config.yaml
d_model: 64
head_dim: 32
d_mlp: 192
activation: "swiglu"
norm_eps: 1e-05
rope_base: 10000.0
tie_embeddings: false
extras: ["capped logits"]
init_std_o: 0.0
warmup_steps: 92
decay_shape: "linear"
final_lr_fraction: 0.1
Each number is 128 + 24 x the weight over the matrix's rms, rounded and kept within 0 to 255. Layers, rows and columns count from 0. Numbers have three digits each.

# o: layer 7 attention output (transposed), 96x64, rms 0.391, rows 20-63, columns 0-63
# v: layer 7 attention value, 96x64, rms 0.464, rows 21-63, columns 0-63
# q: layer 7 attention query, 96x64, rms 0.468, rows 32-88, columns 0-63
# k: layer 7 attention key, 96x64, rms 0.436, rows 32-87, columns 0-63
o20:109114085122115114195125085167102113132146100093072116104116100164130088127144121084103146147091136139134114133111129130086115122134113179133108100115094166131119091120143094120099169113131129
v21:114113135119173134134134166106131121134116127151128154164141149143107122143136138143160123110145130135111098157136125139141128107108143134189120136110135145150101096130132124160141151103152113
o21:130142113123104123156069098115137174128114097136139127131146140125160106141090120107110101125118142137119130090117134124137130103127136168131144100121123099093161131105157142095123132145121110
v22:177160096135144132100120113130113144141128124132144169132135139092104146131110182136128148121114121139135135091110135151100139125129139121143112077113120192165104133116137128172142121109112116
o22:116107120128094150155168145125082161146141155104128103154093103098132127141131140134114131138102121153115167160128120128127134165098153107112153137149124104115148098129151154119120095171116112
v23:095149100099122118130163104090131097137118141113130129105073166134154165121128114094163149054125109145101121164138143056111132127155130135131122072179193101069119129122176136139088093140146131
o23:162055172157130072106082164140135116147165121118090121150119130138165092159144171143156114147131145106179149102118119109110095105084119108139131168158066147122102120137117079159111138142105106
v24:120134117126157111109169125123113121113134136120123112128116131151106133131118110096112129114105130116161142114151128103136109123130134129141153115155113095146105098105155114121128115109088134
o24:134108148141127104134148161136144140148147100103112129142089138096148104143131143121144133139125136113149116159121118127152134128126103120129133152104148145126125166099152122146140106177145110
v25:178128137118133147114107115120153136147111141118130123122184149119099102124135128146091113144112074116140155085102119152118121161122118119100132139136111148143171175176090099118115125131123143
o25:081167127150156158125196110135101093126123142139101137149127108150133150094144120135136136120142126158165139167159132142116121127140150112087113112128132130153131109132123145103132147130121143
v26:118122126116108132168110128111137120138136119096122153172135180132109139100131150148130112105093110107129144164095113126151172121119150115144125125122149120125140160150107138139106130136156127
o26:134109128167131134136166089128124135108082128152138151082125126173125140125136120140122110092133130127125142101124116149112098107145127142108105099116076134139131107123111151097121131121116112
v27:140146130106146119077122121129151100110094150148155125128152120131128114145140150095138144112157119159114101095138129125106105159144132112100134116143119132143104133128135071132132169115166127
o27:107146144149142130132106136102108144150184123124092098213118118090167122135107140127131136169128124142156131132158134115127134125110118113131160135129151118134097103175144126089132149137099133
v28:114101157131105121148105151111149083121137111148125134130118120181167107078117111144096105155121111148097128123087099090137127118095118145114127113095160131105140093151087127099149181131187117
o28:138131117141141148123107064122165137118098169159151144125149161169141155116094138138114115108157162113137107082169162117111152117158133132160130126165085133176112113146099128095111185114151135
v29:118143128110121110128150148133147137126142141129123124120148146081102137136139137125146116110159139122151121157153137145151136116141152152164125150131135130114128132130149167170114100143139124
o29:125134130129131134123070137130146119128120086122133140080134108149120120137135116143122133113109133132113160119084108103120132102088130168117117119164131120100166138107155124142155115083132126
v30:130103138160124108106145167115111152096094112118123113118137134206128116104107116138112164146112181151111118144104109116137081123101126144137141149124090105111129094106131097087150151121118136
o30:132091117095146119151139118171139114130128148130099102123129161101134104140094104113116121116094158046134093108163130137119137124195124161182130137108142151140076122123153155144134137145146109
v31:180144110118118140102112099124155096144122130133170135141139157124117168119146165115117136093140039143143143099120118119100136143126142127096116089158156161122110149149126100170119127088151115
o31:101130166175139133119145131113096130147155137127141112192082073138140140135116147162155117138132124146171159153165138098090139131093110115114170143150090112143136074130122127110118132168099126
q32:155186092124095093069060120145087249087155096096041118173114100148128101112161163136157191150155164203163173164081043148171123112084150163149197142142145137166125125122112122140126147203068142
k32:097076151130175137131141127137112104126075130149153121124120151141095146126137145152123114139112075092102122174103161164145135139126104122177117148157129122111149095093130147101164129124113127
q33:122156169125149129099106096111121128185125140173136101151151133156134121104177129174090171061129108146162120152128151156151142135124109140145155150152103167081072102117126136146127175140139107
k33:135117098113147112142102131111112105133134098126131124118078135131142093149125182047144145137053124127157109076146139135133124104108204089108145144123132123164136115130122093097121137091149107
q34:147129140172127109112104112090132139137141139151117108101147055178109147120158151152148182125145086120170136120115106111098112136131155147114152122132101093073156111118129119142131144122146113
k34:138157123119164116153155132113153129115132118139134125098071127143164127121109192140149135144127151098130116125146118122131137094150129129103168138124084159131152150144127113132122079142132118
q35:136135159129112114100146115115106153110103150164106075115103041164098151144152156136135178162104119097170122144097136151122133128134116154106164134093142113120136122131102111136158134123132116
k35:128134103124157122125195142114125111136120136108085148115080116129143149130094132069142104105146124098105126123150104123093132118142139112136140138132084123133151163163147105126105097118131124
q36:151146163109132086133094109091119172129138154126123098135097074151144145131130122127129177158128132131178159123106120123128147073137141132112135130119091135113155089152085130131148129099173117
k36:155099095146133132134175137144123098109122129125149133101095150122122107158122137118132123113124096113109161119115118143143133138145134120110128148118111172155128149101142143142120086100126128
q37:152121147110126159159113089102111118102138079109151156131132157089111166078108104126162107114143133152097148116156140082158143131099161174146119108110161132154121124089141128129141123164132146
k37:130130162116111117107119132174144125147100161170146122144151163147136139102129083133143125116145119124131105147159145118159108172126128142146108118136144117100123123130132134121120175131140154
q38:133123129097096111122122133105129084154131153080119110135085133155111085163135116088148145140133135139154143134060123112127137141142123090123108139131121086117142167159120129140108118088151127
k38:126130095153120128148100157117135115102167108089136136079110123094129112127140118076112153097128145123117161117117118139124152099142100138130170111141131169147131120141149102121132102119114101
q39:139138111133125113150088151119136112116123092133140120154104134137123052122150124129110107109094127138150111134081086122127136144145151177162120122131147126187125093129065109140152143119167109
k39:142111123127118107138097114124142150118114124108143125096103131131125130136105114130098134077123134163096165115120149095114171150111149185160133141146109116116110115155144136114126115106118145
q40:083121108128123156150127124122126132130119126126157133188141159088130175092119110149155140146134114135093136135168138137155151132120118161105108103102111130113091122108151106113132121129109137
k40:126148144136108117140118113147147136162135133181131104168134138119120117148112111138129123159136096177131133143146130117158101170128147147102099106121120128154105096111145129132117155153121158
q41:123101114116138156121125130137116129145123174093132145114124119157120139141110138139095091109104137074138120128152125122076094173141074121132153137155165142129126171112138120137150140160140111
k41:105117100130156157123151122112116077137113126135103147118163104126153133124171159131148147099068136051098065164095136127110140108149120108164147180121121130116137131122147135096158158114157093
q42:129107143149151143148087165103113113149135093160133164116135144107119108115127117141132106090116109132140090134131148103113126120118149166152097129132151144153134086129101152114114153133137111
k42:143121146103147129117079102116114109116136119114124146095138153153133128144113114092142159122099117139126118138134133115142166139093178152182140140128124090098159149156082126090081175109104108
q43:123126150144117093105127167132111139154164110121144135137126129114157116123120111137142133136162143152119103139124158102152112068125173118107120121123113112111142112123141184141092145136109136
k43:167103128154127159111133140079113107133174129080127131143154125123126118152133128099138113175095138141175118131170115134153110122096117119112122106148137119123148150110088112133045140137106097
q44:154122098092129100133124129115148126128139123144113153153141108128125103150140123140123124150142146150112099139086119114142111098144133105120101141126118104135129114128108167113140150132099109
k44:125033159135118148134136138111148098143159134119133141103143136090128135112120134143128136125158112152126142152126153132178123081126088149104116149147140108142109123131117129122095109107100106
q45:141136136152107123102133157133164140127148115129135132125132101103121111160121125146115125099176152163136104154110152119147111116115144134148143123122122118114151125139153153104137144131137144
k45:137125136130079076127064080176166157067148107121136119192118147177129078140116132167121116123120142196160168106130129087131081164130115108106164099134159096147179121129123158128132146158142162
q46:140116134110109109123132120123151120114146120125148157148126113117129131126112117144099131112156171150102064139113150112148099099135118109121145130135111140138133122107132170134129142143144119
k46:083032159136100160097097121143133115116116157117155141165169138107130138143152126128155133122111116173126144142130166123185099120142118111116110127174158102130144101109115128135128141129112135
q47:069131133108143160145128130134146147088070155116096079116100131171138151106135124085109128190172156150136135091092082142163141144104116086129158186149094158120120149117145134110135124146143164
k47:096120155144138111156153132130116105105103148121127132109123125158115184096159134161134122134177111169123140077101111105132128118129130097115066135115120166143114105142107138117147115160141145
q48:122136138100080098109118095139108148140109103137114116148134086128135138152174093159120192175157114110141177145115121146135128130128122141157108136157150115123106078086135123129135165135126120
k48:173127121162143135149125167090168150135141115139108110050137156134133149151114112171175117098116140132126161162108106138132135122081090164101168084089125147184147151135113133110114141112148155
q49:155079120083151152133143120135133113127102118105129122116135144116133153118101113116122095152165143131120092110151154142152110121153083192108106114124140140174129142110136105124101116142092116
k49:101093144117122169095167142162114119148076163109132133203131150126114168127152100145155118161160083146148147130171114126123125136182130102154057126142114126090109145120141134154130099164118120
q50:100123171117154128116124135147145129133146116135152136120138135123121171102145111118124140111152116131132159131137126106139089083123145139101093102131142169123091108124125130144071121132164137
k50:088079078160170122093126129096099069155102154184166119162105115120130130156149130073123153129094159137140114111162135152144144210109162113190093123159118144115162083086123117141120149150107142
q51:152125096119129109123104147137126143103137130129140103128171100164127153133138111145134164163153086104156152121121111104126090132140136161151096101100126071102139111111121087120107147109110122
k51:117141121106130118133162106130159166142119154128160130186064116110148132104086134172105149124147143099128137144230095164150106135158098136155119139130118168116138105143182128174160091174153136
q52:143126152179149108113115139161124148166146110146086096125132085154152123098124148167141127168094105090172122144083113132096079064129110171151171123114134114115157126141101110175097167091109124
k52:085116086137126116126126123126150126150104146120136110150090106129151141125130122096090149138137137126129135132146120136079137131144125099163125122143104122119111106157187108135177112128111108
q53:124131147058135111150100092089092125107139153092151124141068132107093162134106080133152150156165142154174162097150144111132149098121139124118138157140142140128118144131171128136127140143147158
k53:132149123155135092124110141168126090116101149108107154085168184089130130114100098087159152127103125090097136140110102172168163143115148097180138097124122145120145151106122121129093127151103077
q54:143154126180137151119128164169141134157088140126115128110150151161155127121122142159074085092083154094102122128118114159126124142115091147139151116127144146136118130134092070141147137112134106
k54:124147081130113139124132145106101136120136152116165137133158086143153142111143124098064116095164158086109123116125142098049124143152129134162146122156140121109124146143165137114154135077123137
q55:138101090154126137150152170107141109172160158148180159134120163117146148117129123134116091139118100116104117160106153143142100144146109114107125122111099110118098144106153159132102158146106137
k55:129140146098104132132075097123148125127143108127148137165126135158113122145142104132128147148120127181117135118136124089118124134126140118136135131144117103133133101155121155118101182137106126
q56:121140105113142133128085125131102144135135101128084099136167115135134138127129100128161135146155127136130141145134149107113114121094135127148123144105138141140159108117140112120111145119122143
k56:103138077151128122101125135129143127130116106100102106116128122141160136133117162130132129126112117087136105143119133136101130125151153065143142135104120143089144142124103139115153118109194114
q57:147141141162153122139147113131171154115124111140089134127146105124125120102142163188124142104178143143145093155130146098143114150113175132144135091143128126119159143150119152112133121137121109
k57:036100207075176141088126078200158115143083098193122112175056136104155147125158135122141157164114108186164077135122116099176132126150137120133078104152135101114125102137072133129072083152161108
q58:097091122121174181110108178180096117141154108114101144122147108081151130125117112069126118123145122117129086133104160106142135166096114111132057120135106105160136120120147145121147134140145142
k58:119111102142163120152115099088136085154102137118127120107126143153174098147136147110115114125109134101125091104122175141129136150126129134188132183152120096089177105119091112076087137107156092
q59:105136108145158124161135116133111137127123138126099084119160153140124131134143139140152160157116095105138129106162113164100128133149125120091095091129102111098131118152140084138132130099144139
k59:166179123104143176133175148071119177155154130120123114104117139101141138155125176112163120168102113049155104145168116163096122112149116095091121133091108175123082178124129108156112061131150129
q60:141147148125088093123175094146142114115137119099172120114121093116127122125112141143107134091110160143124129155137118088134151136164132146149147104142119137155146143173098155174144095127122146
k60:104156114133113106096104169185137118101120135161135158164136113121122096139121093116139141115146170167084169105149146092118160169159150145125141092173108128145127085145143095152129126144096142
q61:125102069056088132097145108140161116127108136125084128184139122135100135133127154167108144135107126123118127124100098159133119175157073142120124127123120105156121118157113112137149131126097109
k61:160082116140086116119137128118169149159159137154133099141106106106117132153116133188085141089147110186107174150148143092090106152140138142111114147148126120172106082112180133151139114122126172
q62:151115113114136104131127114115098121127113144163131164138102136142120148150154132140126110118109145111101140106115120119130124102132142103105109149125126104145098119093106158134098135143097112
k62:110080133116142161142156170118108090144133111145135152128145095094132145112140111102142124115155132121109117183096118146188140078108110189109104137150138131137107109131108136121099132081087124
q63:138109146123139126140144069095136091121141165108192167098124118125133129113112136114123111090077118088108165102148134083129147146174112088132146115119143115133091154102129125127131116133111110
k63:099125106124163133121132145155099086128127119184145152098151112103120102129128101081135128108134141113097115163058140142164143139139150165131145137152133145139121107117159122103149153092098114
v32:164125132182156133111116110134133138102128135117136123085094141139119138123150113106145128150141096106116103164087127149140135136107128136117143088122129154144149139111123157153152115136132139
o32:130139113149088106129149164136128126137120151128123110102088100094139158135102134151091127099102164151114120158131099113152177162156123109127139138147130119127077108115135119140120108170113103
v33:085124121121166139145134157108127122104097125162122107151135097174153132101119134070106148129138153123132073125120132135145075109093162144130131131165147122138110098146103102107127089122175132
o33:121165132181102123179084077142103150106141108124141143139137127123108140132101087113098102130151117164111098129117141097099154119143110148114136162123113141138133079105130121106110149125077136
v34:116154113138088117138123115135145148143130125136146125110109109164151124107103141174139106151106163123123155132104104112113113123144165110157125096125146107111114141114098110094111139139099111
o34:166102158125132138127202127114078071128150139108143138116128134129128151106159111148155137119104118118156109126101137117110131145120118136070133143114119124117179141126122120140133127099140134
v35:098116101110160139143128110130135119110108137147129126132115116143129114111120136173149145152109148122149138147110140121114098132147166118139106117142139135114098104125106093087084116121111114
o35:131115147143102136108167108111105126144155147130146137104139104170115154134136109109121128118127128122134103100129124129069132107132121144122136155148124108127186135121124126140131157115125169
v36:119164161112114115118113095129105173137155122123126156122120133120102162106122178157116122151126140133128161135096121115115173138159131111158130139142143140088121133124140142165137148139100122
o36:154113114127140148097191155135142081129110144140132112121127124131158117149140113160161146114116108103120101092144119158094134131114120139100133126115123133158125157129134115106155127107161138
v37:150127134089155138132112147137116161128105099146118140166165136113143112145170158148112155171171132135134107128114142169098127154098155149181168143151129133110127140143119103127158140108097080
o37:092134118138142160122138120096173108166119156148130152125131157124122141130098086104133138102102124140127153099136145106114115119152115118126080149096165111159130152129173129145137160110136140
v38:136101107134137151138127091144127142184123156107148123104125155119094104155157107147136099122131155139168195131128122143133122158148130106122129089093126093096113144090100117085127178138087129
o38:126121143108107120092183155122116093136127152151118133108119134123107100135141122130132178146098127095111160144118134132142108144120150122144124102123166119110170175157126143205134105127151134
v39:121132117084117101142138140114132129130107117143126113170164096161154113082100129144102135128098184129124109093134130118134082118101146128129120164122136116130111136138126112111101136122147145
o39:109113130134143183158136072130142100106122117117155131152149147141091153145126101099170108128152122124153132121144132094082139106099133126131143135131119133111162120118115135121143141099114122
v40:114114113169146127130129120121149099147143189155152097116122144155128106108098101125158134058107142118137147122133116104135097134143135100094108113093114131124140146104126136092092149155155135
o40:105130132132100113133143127171081141107115082121139126101097098118122159150148151139086101150126146104125138152130115123132111113114143112131127129170097148101151123109113145157126126115130135
v41:149145125101094105145129127127129159111125101117104161157089128117111146131116148097113126156127135115111119127135108099115137129153084107135144112111131100129109140157099176141114114077125145
o41:160105143127133152147139112123093104132129127110120125160156153116135107086148146131186115122104101153132131098131148118129132118105121162125135118095112131116133115134128116117161136203101099
v42:130133096158105121136124102136148127145151114127168139105073108171132131111103110170170126139096125106132159175119105095110122128168137106124133065105122099109114145116097152101132122132088135
o42:183087163121114141117193151117058089143145150097123112096155129129132153089148152159128135096100130128142139111081120114123124136113137129082134133149121108088184149123120102161115106158163106
v43:116098116129147166152098122119114192142112100144102156140124105154101137143118146151119151145133138101103155128085116129074130148134121137184141126136116138081130104170112119114151171143107095
o43:133158129144135136115147142140101090135139153154114163129160126124156155109147120138133133120146104180126130086127149167145095113122135158093097136122111093144173152100132135137174104104134152
v44:090099134129109137145126125123135073146102151143151081122116141139121110108094159109083106098117160129135135118137137108139103125123143105103125133109093113114133144129130103108111160129172148
o44:105123101136143094132133097164084163097131114116115157129152151096125125139138103136136131140145125107122136128159137107143124118088136139120128111141112141118162141143128163161129119126106131
v45:113133127112101104146125166138098121134094076127102122160161111169118159116137160131106116157131120120140108140135133135123081126098152161120135132139097117154112111160158118115123128099125141
o45:145112115120128164155117112084135128126157167108121122160170131084122102105109076079131146131139136114121146094126142086107154095127128143149138130136122122114151116123116118135136135126138097
v46:112160134158089121149134165142135109137111141124148116119118120161160140128126131149119094107133109146125132132132104139134102106086189128096132115149138108141146149100155082134125128149124128
o46:139088112105141117133116138121134123125170123106137112096116120094093113130126095137116126123142165104122097171102121109128148146155105119115113129131147163141111099140123132148111113093160115
v47:129091123148169153121126141116121117117100128134139150133119149137121115149127083123145125102146096124116123124121142154128125138108126140134146113132127116132151123129139121130141136132146129
o47:105146122119125100118111134139143152131128119138106128109121127117112149131105139131088124126146151179109129168112124126150125117138117141147105125160148112116105134108133149152131116134119128
v48:103113121135177185116135111102131109135131166152182119118097130126086107141168090141156149087124149144159144114119150148117117105152119110127138139159152118129138096115115131109130126141068147
o48:127157157167103092086119133147102148152138114161116167103141123144142125164135154120115117166143118141086136155109108177131113119133125122128101141121171108113168140155146107129130100103143163
v49:135140140135092164152123168140148102130091122110137132119091121111168136165117127140093115131141104147087142133107117129112143082088150124139131134163133150133151141108150083158147123163134121
o49:119094099100186078116077141129152159128166113117113121104130133141111123132132115165139121108141143145146092163121120142172150167154127132096087128105160139153108115137145143142123097097154136
v50:124100118114156152121145143127124105144106117127134114142144148125119120148162135106134135129162102142164103150139180179149131115084153156101130139168124123156130109129131120143155103123137123
o50:108137122142123105118084143112170173147126151133116119116126150123097101139096097117095147127146153131112140129121119098131128126165117102169128136112165130127117107131129114148093129132128136
v51:172130116141142133129133143130138139129137146125118154135109155092132132149125130111143150111133078136096133141120144144115155125112111114105118119126118166148165132111142147164122114138140121
o51:113100112093132129115092158134181151136114129119122097114099122133107132135135150158124097113126158130127116132133097117140132129169133109137122130125126144149081093109124144148136129147147124
v52:110131123123135127117133098148144116127123125129158091108136089115176102097138145185126136158108169132153120149121121147135131134127154131148143114132151111086123118096114092107146143131101104
o52:131107136158108123114181109107130098141135134125156166108123160165122164135133098141135144104117127097150126129132131133110113156125138107087116143140144104140157184145127114134097126103123131
v53:143114123127168145108135126115151113127115183119151148131108157114114098155124095116132132101120100139130162119150149149137138130123121094110126131136126124117138111098123141126114124139125132
o53:105116141100127113097105148150153150127118107146129116091105118132096117167123158139127115136148165130096106164131106152145116134153120123143127146123166130126113132140127148157129109138127148
v54:143138144138124117115130141121140118118146138119124146129111140094130126120098128112121135113110101128091134123135126122133169120126098106096114147123117151129153134124144148178133120145166128
o54:128114107097157121118093147165152151111109107122127106128107121137131138145134167177136092110152144130125104141152112141158120134137129123124130126130112146139078113121124142111128125138123117
v55:129139144119121155138118115124120131094120095152105145135107123115083130137125134151107128159110125121116126126086119121101121115128092112167138114137093155147124113129135159114108116097107128
o55:139139120111145117138136124111099146132134152126109145146141131132167148119137127119162114135100129164102123115145145151112140116118145152118110133134114102135150125129145124127176148146136131
v56:114133115108117141137126112128128150130132133150125126129133130140132122136144126129153126136141165129152134116129128113120103143156145125156120114127153104120099145130095121088111122111097112
o56:133138166136111139137167109118102097149129129126137138137136127141128117112139114101140147143084104123148134116105136120088119115111117131128132127109130131124166126129140114132136155120122160
v57:141133127188162151146116148100123129099112122145130143108098144148112148159148110130144118122143070128111140128095128154086112117125130129115153114143115135145146134134151128143145146147097135
o57:125151109120116111099114162134114141158152137120116122106145083096151121129121146120095121130144169156095110161110109128154138130158125126127096138149145127155110098127150143144159089124152120
v58:156108101151141129118129100136135133167131119136166137107107143164128105121128127157161123141103138113145181167102133130128109148139147109113129078085108120081110150104091132094130156145096129
o58:130105143105112153101199146128128092132113173101121111092137123126108141127133111161131148101103141093122146127110113097141125141126147113122143124148146111108168152118121131206134099139156116
v59:109162147133117140128131164122146095111128149149145134130109127161151130126108118131139120099136139133115098105113097093132114090136157120136118140165156132134135159133132096131112098170139132
o59:129124143140150106143105106152117137118137085117136114100127095145142140140132128152119100117138113136154091172107132148100147125126095139111113148122127162145116092111143122106123139082129148
v60:162145142095157111132129124118143124093121144155081145160161138122106109124118151151140140165130140113139107095129146136118100140123133120141131158125143151156104113144126154124085104091118114
o60:105142137128118160130151112120129110131109133137172125151127115141131152142130122067144109139117126136139124105172136117077153102132117124154114163114108116113124127131137114091147181148111159
v61:149148144175127116122116117139138118112145155129140135090084160147142142136119125114150105145142085115114130170087095127134150127134151118105125089113125154135143173101129132161135110154141132
o61:139124117126121114124148176139116131121126131103131086083082085104138141121120142176097131087098162124126099156124106103142175162147109123113126127153121149150081101118139131143113135148140114
v62:120081115123169148138141120116113165099090109128091103144163060122158109129131098128101148146132164118117097111117138155138102132091111172144147140124152109122131080125136111106148150114153128
o62:096172103158087136155101088117158104120136122136150170171137169170093164119120095085131130147150121170135129135136131133132122134124149124148117135146127086132131150112101136122139107119077116
v63:080132125087106122135135143126121117141117126138134136145148133153129127131120128158137109120118147137154150105155113103124104130154139125138117135144130087103100120138129094089091133117105123
o63:145122169114147146118144094114107115124149118126137145130162127137120099123142106102143148151139109105134122121107156150088104093102118154134136121131140129122183151135124130126136146090139148
q64:108132126136133154093165137148107127134114169134113108104144159178131150108111121110125112107095107135093116138134147123120138106116145143125120149115111131144133106146112142118138151165123138
k64:110130105156119125161139169114114118109123150113096114135154138120123158115130142142132080132159140113128153100131105127150132125132090128112148122111113131102086157120105107147105128128096095
q65:129119132160123131171117115137139166124130111145153167177143094109126118137144111131156157132147135131174162130148108169140147136133144117105139094115105129130116150097103155156101142101117129
k65:117136136110110132116119129107149118127133108110136148142106140105126118115123094126144136129130147132126104165124140151135171130100141158130093110144114131113125120131114108132114130128132143
q66:106136104105120143057152137121084110158122146116129068119124144169160142126109121127111103087124116132096135122157122115122128150098136122171138176157141133137102129154144101128127125172107116
k66:117150153149144125110142140141096131114101156141103125126146111134128140126114145141130099129129139166140150126110096112143109113166101121124148126117143146148124100157126158115125104156123138
q67:137135133166125107184116115155169139121127113126131164157122125090100103109129118107132130154135152131139132123085154118136122124119123138122138109121116130148148123104152132143126116113164148
k67:132096115097139149173120129128149124125163106108160143129100158152139133132128107119145137139160114104115128134119144171134140131127156152123091134165097113094127160119128095133143164075147128
q68:109103135140112129110115104134088143120117123106153114134120121141142151142116128146134127125156134108138138128132107138144122134146144113138119144117145142141143146123118119112138153128093107
k68:139144134142159142100118119120104110104097117160111085146122120118137147109151119143158112125120157167173133140154107085104121132127100149152160099139159148121124122158108132145091113133124137
q69:135128108101105163121164175163119107133120124115167149113151087113153150156166130138111105075116168111106122117107141105118135167166134148125100155179151127133151129157150106152150157127123151
k69:119132093122124123146137139148155134124129080133126110127129145115147153160102108139126107114100147115142123158109178141120161112112092139116139113129145137151172109161138118119139139150118133
q70:132136116124143102160140101116125114122138130161148095176127137126111110116105134101119142127119111160106142125133174108146150132126146129142130139121113123161089096150124124126131158130135138
k70:136132133116130132161093116123149147140168163125152128130124123136127142105109114115133191154137128114099132113144088149134100122131158150091083126112082108101118102108121124105150116116166133
q71:116129126173170126131123103122143164110118116093113158167133128120139134109146114054140127148152121149148142125143113098150120083089142146100099110112083118120140129093137191106131123148140123
k71:114124136138120140126162121122144146130135145165112129114115151146167153146099182121139153126160131141115111128134152127152107128121125171112164122136144095068119148134115135124112101120113147
q72:144102121076106129106175164138093119154123145140106095117120119113148145146130121106119117136109109108106129163149120139132129136158156063126141146138149124126091127133114120146147136189113076
k72:137115134121114106098112137107097129088109151107123105120156093112098131126135147133119125082134143135136123151137121084150137106139133102115135122092143130160146111135122151151112124161124068
q73:138158108106145133155111109130103112125134141141181112142135132151067144105121106135114138124125100129125170123147130154138137119169134115127099127100115117153091121120114122124200119096151134
k73:129168090096110134148134133122117153113089126147163084124148127128164143103137124176123108126111143122149106148119091114107106121124101081142132112099130137138126125125127139130125141132102125
q74:152095111141131107114133134140152122081110136125128173123163108167139139110136142153136116107126145112125123127097163099122103110157115145102119120149107102116163096126146147135116116159122105
k74:113097127122095125135139109132175117122154121119105131162128104147141118160141157139078100087145117091137117161096152122127148130129125149113125154169140127121146157139128120147120135129097075
q75:143114143135128089139146144137119139117170111105143135129126143149134103116127140111129134137129145115096119128137129105120138140166173156136163128126139117143161137139111151125096147133103077
k75:140142158120122103116082135106129126119161146138100121093123123144139100134110168133129140128123122108121134100177169093140109145153110129172155153183114112114152156131106120145073126132111161
q76:123150131129145129169111107141106109139142101090151148138094124134134097130135092109133128160136114153157156133148137110112135117122163125136155118175112122184131119114115110171119164126086099
k76:136133148099133121127063179103094117116136144103165137104152167109145112117090116108135165124157116110115182118118136130113143145144135177174107098138132132104165111159152103106123147107109126
q77:134119120121129125152109117114100109121124135166128143116114112119078154187132133175139138113131160143162112136119101092097163137111158148131137125153112103137115101172133112138139144095143168
k77:122162082133150148101159155133102112140157155110141138106125129107116111135149123120110139135078127111101155137122116141083121138133127119157099133088110170137126109137132119128161147123156156
q78:132109153120137127125118118105154134146175136107142078112122155163140100118090140141134112152151121123120098120121156146123128129133121142166153123103142104143113134144100142103122108128180137
k78:166179093112154143152127131128106136114110117157092101123084129136112103094097126110136157168125152102174117052135128124113090109127122103143157144112157117091100134126111113122154119104119164
q79:139147109110119141109104123137113133119097110128142112161152143097130119096150141143143125120143086139134136165137132122178135098180100157152117143088154114111079123098125129159137117150131109
k79:124136099141119117164095107140153138092121097135160075183205113133132094153117115135121102093144103100123110163110181104140160146120122104101124099098152123147115143121092148142125137173124074
q80:133116129107132132121102118129114105135126122102130127094118131127095107098146118129139133153088122122092085119093137113110084084130140140111141107166141136130144105103136101101153127135128133
k80:135095133158109150135160119123132134147112125127105109117170128174130167150131146156130128133124080119128167143107108136126099120149134091145157167127131104115122134110126162101176108117143118
q81:096150109121130155084159146124096132143110145127124083115143131160151124138108109108086135090131115139095161133166136140126137141102125132145128181132123137129106126155131117149110133152130108
k81:119140161156141094141118110141112131129119114166116130158133113136103111144155159133159138119104111156146140090121118096130129139125156109118140123111137161139131103138136144122129103157136134
q82:132129148129126130143129118124135098112124163098102109098118152137098148111130163099131119138104123140102105106102143090141119102146129143127111116129137126121156117101135122106137136139137134
k82:151100089112121203129140138128129143134160142108143151077144126147151109166106130140140151122109119079120146134157158146156097116143137125129145149127160104107135156104138125122149114105152108
q83:124124125125110113119110125120120147124142113149140143160116126110131126155139115157139138138152156125167153144161094146130128143132118118130152124115122145153097146135111143145128106117127131
k83:125165152152142087131106108125117112125088105149106099139090145124120135109135137154134118140124156180159132130088107117119148149090123131154131083119127153141139108111102130133112147161103142
q84:129165088122152146091115156107071106147124127113166075174142120140149126096135117090105144109102086132076123147159152137139134111119154130150119170131147137152100097175115120117159119145135113
k84:110149111142099126105151124130117156078116093163117105154160113141136127142110133141149138117126087150124146112117109096143134136140162101114169115116153168174141118125159149116137097150118095
q85:114132141171139108132088105122154123124128135131136135138124141150102125135113129133108132116124130147113139128131141108104127117112110154123122102144146104130138133135159140121120130124110142
k85:135104148122128134155126094135133130161172157114151160113104137137115122111121127115154157167143102080112143104129127160138134105116154128121089148114083125101135154072124123136159166068165134
q86:131125151157158123118103115145133128094143124093132138162122127115136084091115137120137134147119128133134142114123152107136083144111102150167120114109125129125163138082130137112139119134137127
k86:154109124141129145136114115109117095174153088105152123125129135163121123134138127115136140156142143113125111136109145136129116142135135134178109113140093109102096142124111122099122144092127142
q87:143136152123128135120123137110095142130139125120152144114137131155128119134150135136149125141178135109181135133115091142131137097130133147105120113129117100130119129130117151148107134104136121
k87:129148126110121109106108179132136127094106155168106114136140118087115132084123129138131082077121135176153169133162141111116141119165111132120166119142153136156140117164121156152117125165074108
q88:119127110141118121140146109152128115127104121142159137152125112091117146137133131126114126107126148127102151128144154100114127167140113186124122150140125127158110120127133112129129132118129134